From a checkpoint of a small transformer trained on Wikipedia.
Architecture: RMSNorm before each block, no biases in attention or MLP, tied embeddings.
Training: a variant of Muon for these matrices, 124M tokens.
Each number is 50 + 15 x the weight over its row's rms, rounded and kept within 0 to 99. Layers, rows and columns count from 0. The size before them is the row's rms in percent of the matrix's.

# gate: layer 5 MLP gate, 512x128, rms 0.0805, rows 307-337, columns 0-31
# up: layer 5 MLP up, 512x128, rms 0.0803, rows 307-337, columns 0-31
# down: layer 5 MLP down (transposed), 512x128, rms 0.0801, rows 307-337, columns 0-31
gate307 097:48 37 53 76 15 39 29 41 33 42 20 42 63 32 34 46 32 65 51 50 41 64 40 78 58 50 47 34 51 14 52 42
up307 095:46 46 69 34 41 52 58 58 37 48 57 42 61 59 50 52 33 66 56 48 33 33 73 47 70 46 48 60 77 67 38 35
down307 101:28 57 54 36 50 75 59 70 51 50 54 48 46 51 57 46 48 80 23 26 42 90 61 33 50 69 55 32 34 56 49 50
gate308 104:66 25 20 53 48 21 51 54 18 46 54 31 73 43 41 54 26 84 51 27 71 54 38 45 22 41 44 47 23 81 39 48
up308 103:30 38 17 54 54 65 45 53 82 49 37 44 32 42 29 32 66 32 61 50 51 36 68 53 40 59 32 41 59 61 32 30
down308 104:51 55 60 68 33 29 08 39 29 50 43 90 37 58 58 61 47 32 54 62 50 37 34 63 35 53 48 48 49 59 41 48
gate309 099:58 56 49 34 19 33 39 34 53 29 23 30 57 76 55 54 66 64 42 54 37 58 52 14 45 34 33 57 49 32 53 39
up309 100:48 44 62 44 55 21 45 28 54 16 64 51 54 43 45 56 55 47 35 38 44 47 25 18 27 21 51 54 39 55 37 59
down309 102:51 35 46 19 32 66 63 53 40 72 49 26 63 49 44 30 50 71 69 64 67 50 55 73 45 46 48 38 81 38 47 30
gate310 102:66 30 71 67 51 69 56 84 45 15 52 55 35 58 44 63 47 69 49 48 63 67 48 56 45 36 55 66 43 54 34 70
up310 097:26 59 24 64 57 72 14 54 39 45 61 22 53 49 29 44 31 30 79 32 65 39 79 55 24 53 36 71 58 58 41 50
down310 100:32 29 19 56 58 49 44 77 50 36 27 46 43 45 55 38 17 31 42 55 48 50 27 56 50 64 47 64 60 69 48 45
gate311 104:30 66 12 47 37 44 34 66 45 79 72 55 56 38 44 67 56 66 63 19 34 42 35 45 47 19 58 84 61 62 52 64
up311 093:26 74 37 54 74 24 58 47 38 51 59 32 74 61 62 36 49 62 39 71 40 50 53 46 69 72 62 57 58 53 63 80
down311 094:76 33 18 75 50 28 39 45 64 33 45 43 53 41 47 71 23 43 57 43 44 33 89 62 58 33 70 63 48 53 92 51
gate312 102:58 36 54 56 22 48 58 45 32 45 48 65 45 37 71 52 38 67 77 53 29 59 50 71 60 37 57 46 78 62 63 38
up312 101:52 60 57 76 40 60 30 82 65 56 36 51 52 53 62 40 53 55 38 32 57 82 13 55 41 38 79 36 60 63 34 51
down312 100:58 50 50 60 63 34 35 39 76 52 52 45 43 27 45 37 41 52 34 62 48 43 35 41 20 63 57 44 56 58 60 89
gate313 102:65 55 41 46 22 31 51 73 50 77 64 43 59 19 49 51 52 40 60 60 58 27 69 56 60 70 53 47 43 63 44 61
up313 098:32 39 71 43 44 58 28 22 45 62 52 62 46 29 62 31 42 45 82 30 28 45 30 57 92 63 33 69 38 55 46 56
down313 101:51 47 45 34 47 36 60 41 56 25 59 50 68 48 47 57 23 36 54 74 68 63 66 57 05 37 50 44 36 49 24 38
gate314 101:51 17 42 66 45 44 40 29 38 55 29 19 18 73 48 67 65 62 31 72 43 62 59 56 56 58 18 29 55 52 45 29
up314 099:79 37 64 44 07 45 50 70 86 47 55 65 35 88 47 62 38 54 43 34 50 37 35 45 48 32 60 44 55 39 60 55
down314 097:65 47 15 45 65 40 50 28 50 62 50 59 23 48 53 33 57 76 59 53 59 44 49 44 51 58 04 51 50 24 43 50
gate315 104:33 58 53 31 32 72 57 64 40 57 55 58 61 45 49 35 41 42 37 46 50 43 81 34 63 54 76 35 44 47 36 38
up315 100:37 73 46 58 44 75 74 44 59 40 38 43 39 60 41 40 63 92 25 55 37 85 31 59 71 48 24 43 53 71 51 39
down315 101:38 57 60 35 41 31 66 50 13 71 41 21 57 74 42 51 99 68 34 46 37 33 55 33 54 45 38 48 35 53 66 48
gate316 107:64 34 67 48 33 18 51 53 59 47 48 68 34 79 61 64 10 60 31 41 36 47 18 59 62 43 54 70 44 48 17 53
up316 103:55 47 47 28 64 31 61 53 29 48 52 40 20 69 65 58 53 62 70 69 40 62 33 48 77 47 31 36 49 41 60 66
down316 104:63 26 22 39 30 44 30 32 51 63 59 41 37 36 34 68 63 34 26 41 60 54 11 41 46 62 47 39 51 48 36 44
gate317 099:33 38 48 33 63 36 41 65 55 21 15 47 60 58 66 73 46 83 46 77 02 52 41 42 66 53 64 52 45 17 48 46
up317 100:39 37 54 30 57 51 65 56 31 35 35 46 53 33 34 19 55 16 55 61 56 56 45 49 58 38 73 44 34 66 72 30
down317 097:34 47 44 37 35 78 61 42 39 38 44 51 40 61 78 56 26 64 34 57 29 39 50 39 81 54 52 42 35 49 71 47
gate318 102:49 20 50 54 31 34 53 41 34 43 59 42 58 37 32 64 61 56 38 46 31 65 61 35 23 45 30 53 58 58 44 54
up318 107:32 51 28 39 64 31 57 57 81 48 84 45 46 56 43 28 57 72 33 51 57 23 60 77 72 65 95 51 47 47 52 44
down318 104:53 53 26 43 66 57 69 31 67 46 56 58 58 40 76 59 47 71 68 40 62 22 72 64 52 31 20 53 42 25 49 51
gate319 094:22 18 36 42 42 34 48 42 68 29 13 43 49 55 66 26 41 33 56 35 52 52 42 64 50 44 57 42 40 61 45 56
up319 106:50 43 68 53 71 41 50 57 41 49 64 61 41 57 61 46 35 70 43 19 53 65 76 24 77 41 72 51 07 32 52 67
down319 102:69 52 36 63 24 52 54 49 35 54 62 40 56 71 69 47 38 28 58 49 76 57 53 44 73 83 56 55 39 43 48 49
gate320 097:40 20 48 59 84 73 39 47 29 53 48 27 40 63 55 57 80 37 63 61 62 72 52 65 62 42 74 36 68 79 33 29
up320 097:46 59 57 87 50 60 43 78 43 29 57 46 29 50 31 38 36 49 35 85 29 43 59 30 49 42 45 32 25 26 58 36
down320 098:60 51 48 33 60 56 74 36 45 74 47 54 56 63 57 66 67 32 52 33 73 94 56 56 63 55 60 56 48 80 41 78
gate321 103:48 42 67 51 44 51 61 63 59 13 56 77 45 75 17 34 17 77 42 30 40 57 32 48 45 55 52 42 46 38 52 50
up321 103:55 27 37 44 78 32 48 59 38 70 38 42 52 54 64 64 65 46 47 32 73 60 61 49 43 48 61 72 30 44 40 42
down321 103:46 42 41 55 63 61 58 49 48 73 43 37 45 33 58 47 71 51 50 37 65 78 19 50 30 58 50 48 55 37 38 56
gate322 095:68 66 46 53 72 14 51 47 74 55 54 48 71 44 62 34 39 61 50 57 21 44 25 41 65 48 86 67 75 69 54 60
up322 092:27 41 53 44 46 54 50 43 58 54 32 24 68 52 46 44 60 43 51 45 33 36 26 46 71 52 61 67 58 48 67 65
down322 089:52 80 21 38 53 52 62 50 46 46 37 42 44 66 37 52 50 45 33 74 43 39 79 40 30 41 37 38 52 24 53 30
gate323 091:35 55 46 44 27 35 26 44 36 69 63 56 57 66 39 52 44 63 32 47 52 47 75 63 42 52 11 39 47 49 44 60
up323 093:54 38 57 33 65 70 37 50 41 73 46 61 51 72 44 49 37 54 20 40 73 65 61 58 52 64 76 65 31 71 77 31
down323 095:15 41 45 59 51 46 39 10 54 34 45 58 58 37 51 69 60 43 60 34 25 59 65 50 56 52 22 51 67 60 32 74
gate324 105:51 58 72 62 31 41 68 62 64 11 72 69 71 31 29 54 14 47 57 46 70 54 46 42 60 37 56 27 64 60 49 42
up324 099:32 55 42 71 69 41 60 45 27 60 48 50 50 52 35 69 55 61 58 48 70 80 62 55 29 38 53 33 39 72 73 40
down324 100:55 36 62 51 47 44 25 52 45 67 49 41 80 41 23 39 53 46 42 31 74 48 33 22 43 55 41 48 62 45 61 63
gate325 100:55 48 76 27 35 48 36 73 43 45 33 59 47 83 52 62 63 60 74 70 49 74 52 58 50 29 53 52 77 67 50 35
up325 099:64 53 46 56 31 61 72 66 45 66 69 66 50 33 28 62 23 54 40 45 64 27 61 86 34 46 35 71 27 47 59 60
down325 102:72 45 27 53 70 53 36 56 26 62 46 33 57 67 60 50 67 70 55 68 68 38 57 63 67 52 16 36 49 55 70 48
gate326 099:50 64 20 49 38 59 57 30 76 34 66 45 26 41 59 68 55 42 56 65 27 34 53 43 38 35 30 62 82 89 54 62
up326 097:46 57 61 72 62 59 54 50 42 58 39 49 44 56 49 56 52 59 42 50 51 43 42 44 67 37 59 52 33 58 38 38
down326 100:45 56 51 57 74 38 64 62 15 48 40 45 52 70 75 45 46 29 33 17 39 23 55 46 13 64 50 36 57 62 37 58
gate327 099:43 46 71 56 38 36 63 49 67 48 82 68 32 41 33 68 23 62 58 34 52 14 53 76 44 53 52 27 50 44 44 56
up327 096:58 55 63 52 28 70 54 59 59 60 45 49 64 54 54 48 36 67 53 38 85 58 52 48 47 38 42 33 66 60 43 51
down327 100:18 33 52 46 32 65 35 52 40 25 27 91 35 56 66 27 64 35 53 58 67 40 35 33 45 47 47 65 00 31 63 56
gate328 095:64 47 50 66 46 44 33 74 40 90 36 29 56 59 42 56 58 50 65 67 22 29 74 44 44 35 58 80 46 34 43 44
up328 102:42 68 49 73 17 52 69 44 62 56 27 39 49 70 67 69 64 67 63 54 67 46 61 55 23 50 43 52 49 67 56 73
down328 100:67 18 60 46 41 26 33 63 47 57 78 65 69 48 47 71 32 45 47 65 46 26 57 69 50 59 37 85 48 32 48 42
gate329 099:45 72 38 40 50 71 73 32 45 33 33 57 69 39 55 51 45 48 50 49 56 29 42 37 26 81 58 85 44 71 45 52
up329 095:64 47 33 52 38 45 25 59 33 47 54 60 47 42 41 31 48 55 14 53 50 39 68 74 76 62 45 53 54 41 78 52
down329 095:75 65 42 46 75 65 67 69 32 53 74 44 45 40 41 51 53 35 40 30 70 57 37 47 42 62 37 45 40 27 36 14
gate330 096:56 26 43 46 58 57 80 48 37 53 53 70 42 81 61 44 34 57 51 68 59 40 58 81 52 65 61 53 42 51 58 63
up330 097:47 62 25 81 38 44 43 74 58 59 20 40 62 42 59 79 46 60 68 89 51 43 48 51 41 20 45 75 30 47 52 71
down330 104:59 48 56 43 60 38 25 36 59 54 49 66 12 99 54 38 34 51 38 42 43 68 49 18 31 78 55 32 59 49 44 51
gate331 100:39 64 26 50 46 70 21 45 60 62 59 61 50 41 58 56 39 50 42 47 25 66 48 59 68 48 62 59 29 79 42 35
up331 106:27 56 25 61 34 57 62 73 55 51 24 29 60 49 45 41 69 60 67 36 48 48 17 87 42 49 84 24 53 69 42 57
down331 101:78 56 52 77 29 56 29 36 53 66 35 37 45 56 55 36 38 57 59 63 39 50 50 15 58 47 20 44 42 57 64 33
gate332 109:46 52 60 50 46 12 67 49 67 47 62 47 51 47 49 64 67 39 47 42 53 42 64 59 70 51 34 52 57 93 41 72
up332 103:41 46 67 35 41 42 48 43 50 73 34 52 64 49 77 58 79 71 46 46 84 62 46 28 73 48 41 33 48 59 74 43
down332 105:55 61 57 53 57 46 64 52 49 41 42 48 33 25 25 39 43 30 83 40 98 50 65 51 68 54 62 56 35 54 45 24
gate333 105:62 51 58 44 51 48 60 30 66 49 73 51 85 52 23 48 45 74 37 54 25 63 58 41 40 55 52 57 21 41 58 53
up333 098:50 47 39 53 77 50 44 38 50 64 58 39 56 52 66 45 58 59 49 65 46 87 55 65 38 73 58 62 45 55 55 74
down333 099:66 69 61 57 35 66 33 73 53 42 60 23 67 59 55 53 47 68 61 42 69 14 48 29 61 44 52 31 48 65 41 50
gate334 106:79 68 50 63 27 46 56 34 62 39 49 50 37 31 49 59 48 75 41 54 32 18 45 34 44 70 59 70 52 43 53 55
up334 103:43 60 65 35 53 71 60 55 41 67 40 70 44 39 65 57 72 52 59 21 50 42 59 62 61 41 62 43 71 22 11 48
down334 098:49 62 46 57 44 47 71 80 65 60 11 38 48 53 64 53 75 55 39 50 46 53 41 52 80 42 38 57 62 49 45 60
gate335 102:44 42 52 63 60 59 70 53 79 50 32 58 57 58 60 72 73 18 70 56 49 73 51 30 54 38 49 42 54 36 82 35
up335 097:49 34 34 51 51 40 55 42 43 56 17 75 48 36 55 51 51 56 59 67 68 64 46 44 22 49 73 62 28 55 23 45
down335 102:38 49 42 52 27 52 66 21 71 28 57 46 46 40 60 78 69 47 46 25 35 49 45 44 67 47 56 72 65 47 86 80
gate336 093:63 53 48 64 58 56 56 69 60 54 32 52 40 45 45 56 62 63 70 21 56 71 35 54 28 50 45 56 47 44 64 63
up336 101:23 53 61 45 42 51 41 47 40 45 65 31 49 59 54 44 62 37 49 67 50 42 49 51 32 37 37 48 39 55 40 70
down336 104:31 48 29 61 40 18 84 59 36 46 45 67 53 39 52 64 49 51 60 29 62 49 31 35 46 58 70 82 36 57 22 56
gate337 106:37 56 55 53 49 53 52 56 42 09 47 56 37 55 21 54 30 47 22 46 33 43 38 53 73 76 30 51 75 53 70 61
up337 101:57 62 39 57 72 56 33 40 57 59 31 32 35 79 34 54 95 45 28 63 33 58 53 64 64 48 62 60 58 40 34 48
down337 104:38 56 43 40 43 41 54 23 65 71 58 63 70 52 69 65 81 35 47 35 60 63 51 61 45 23 37 51 37 47 58 54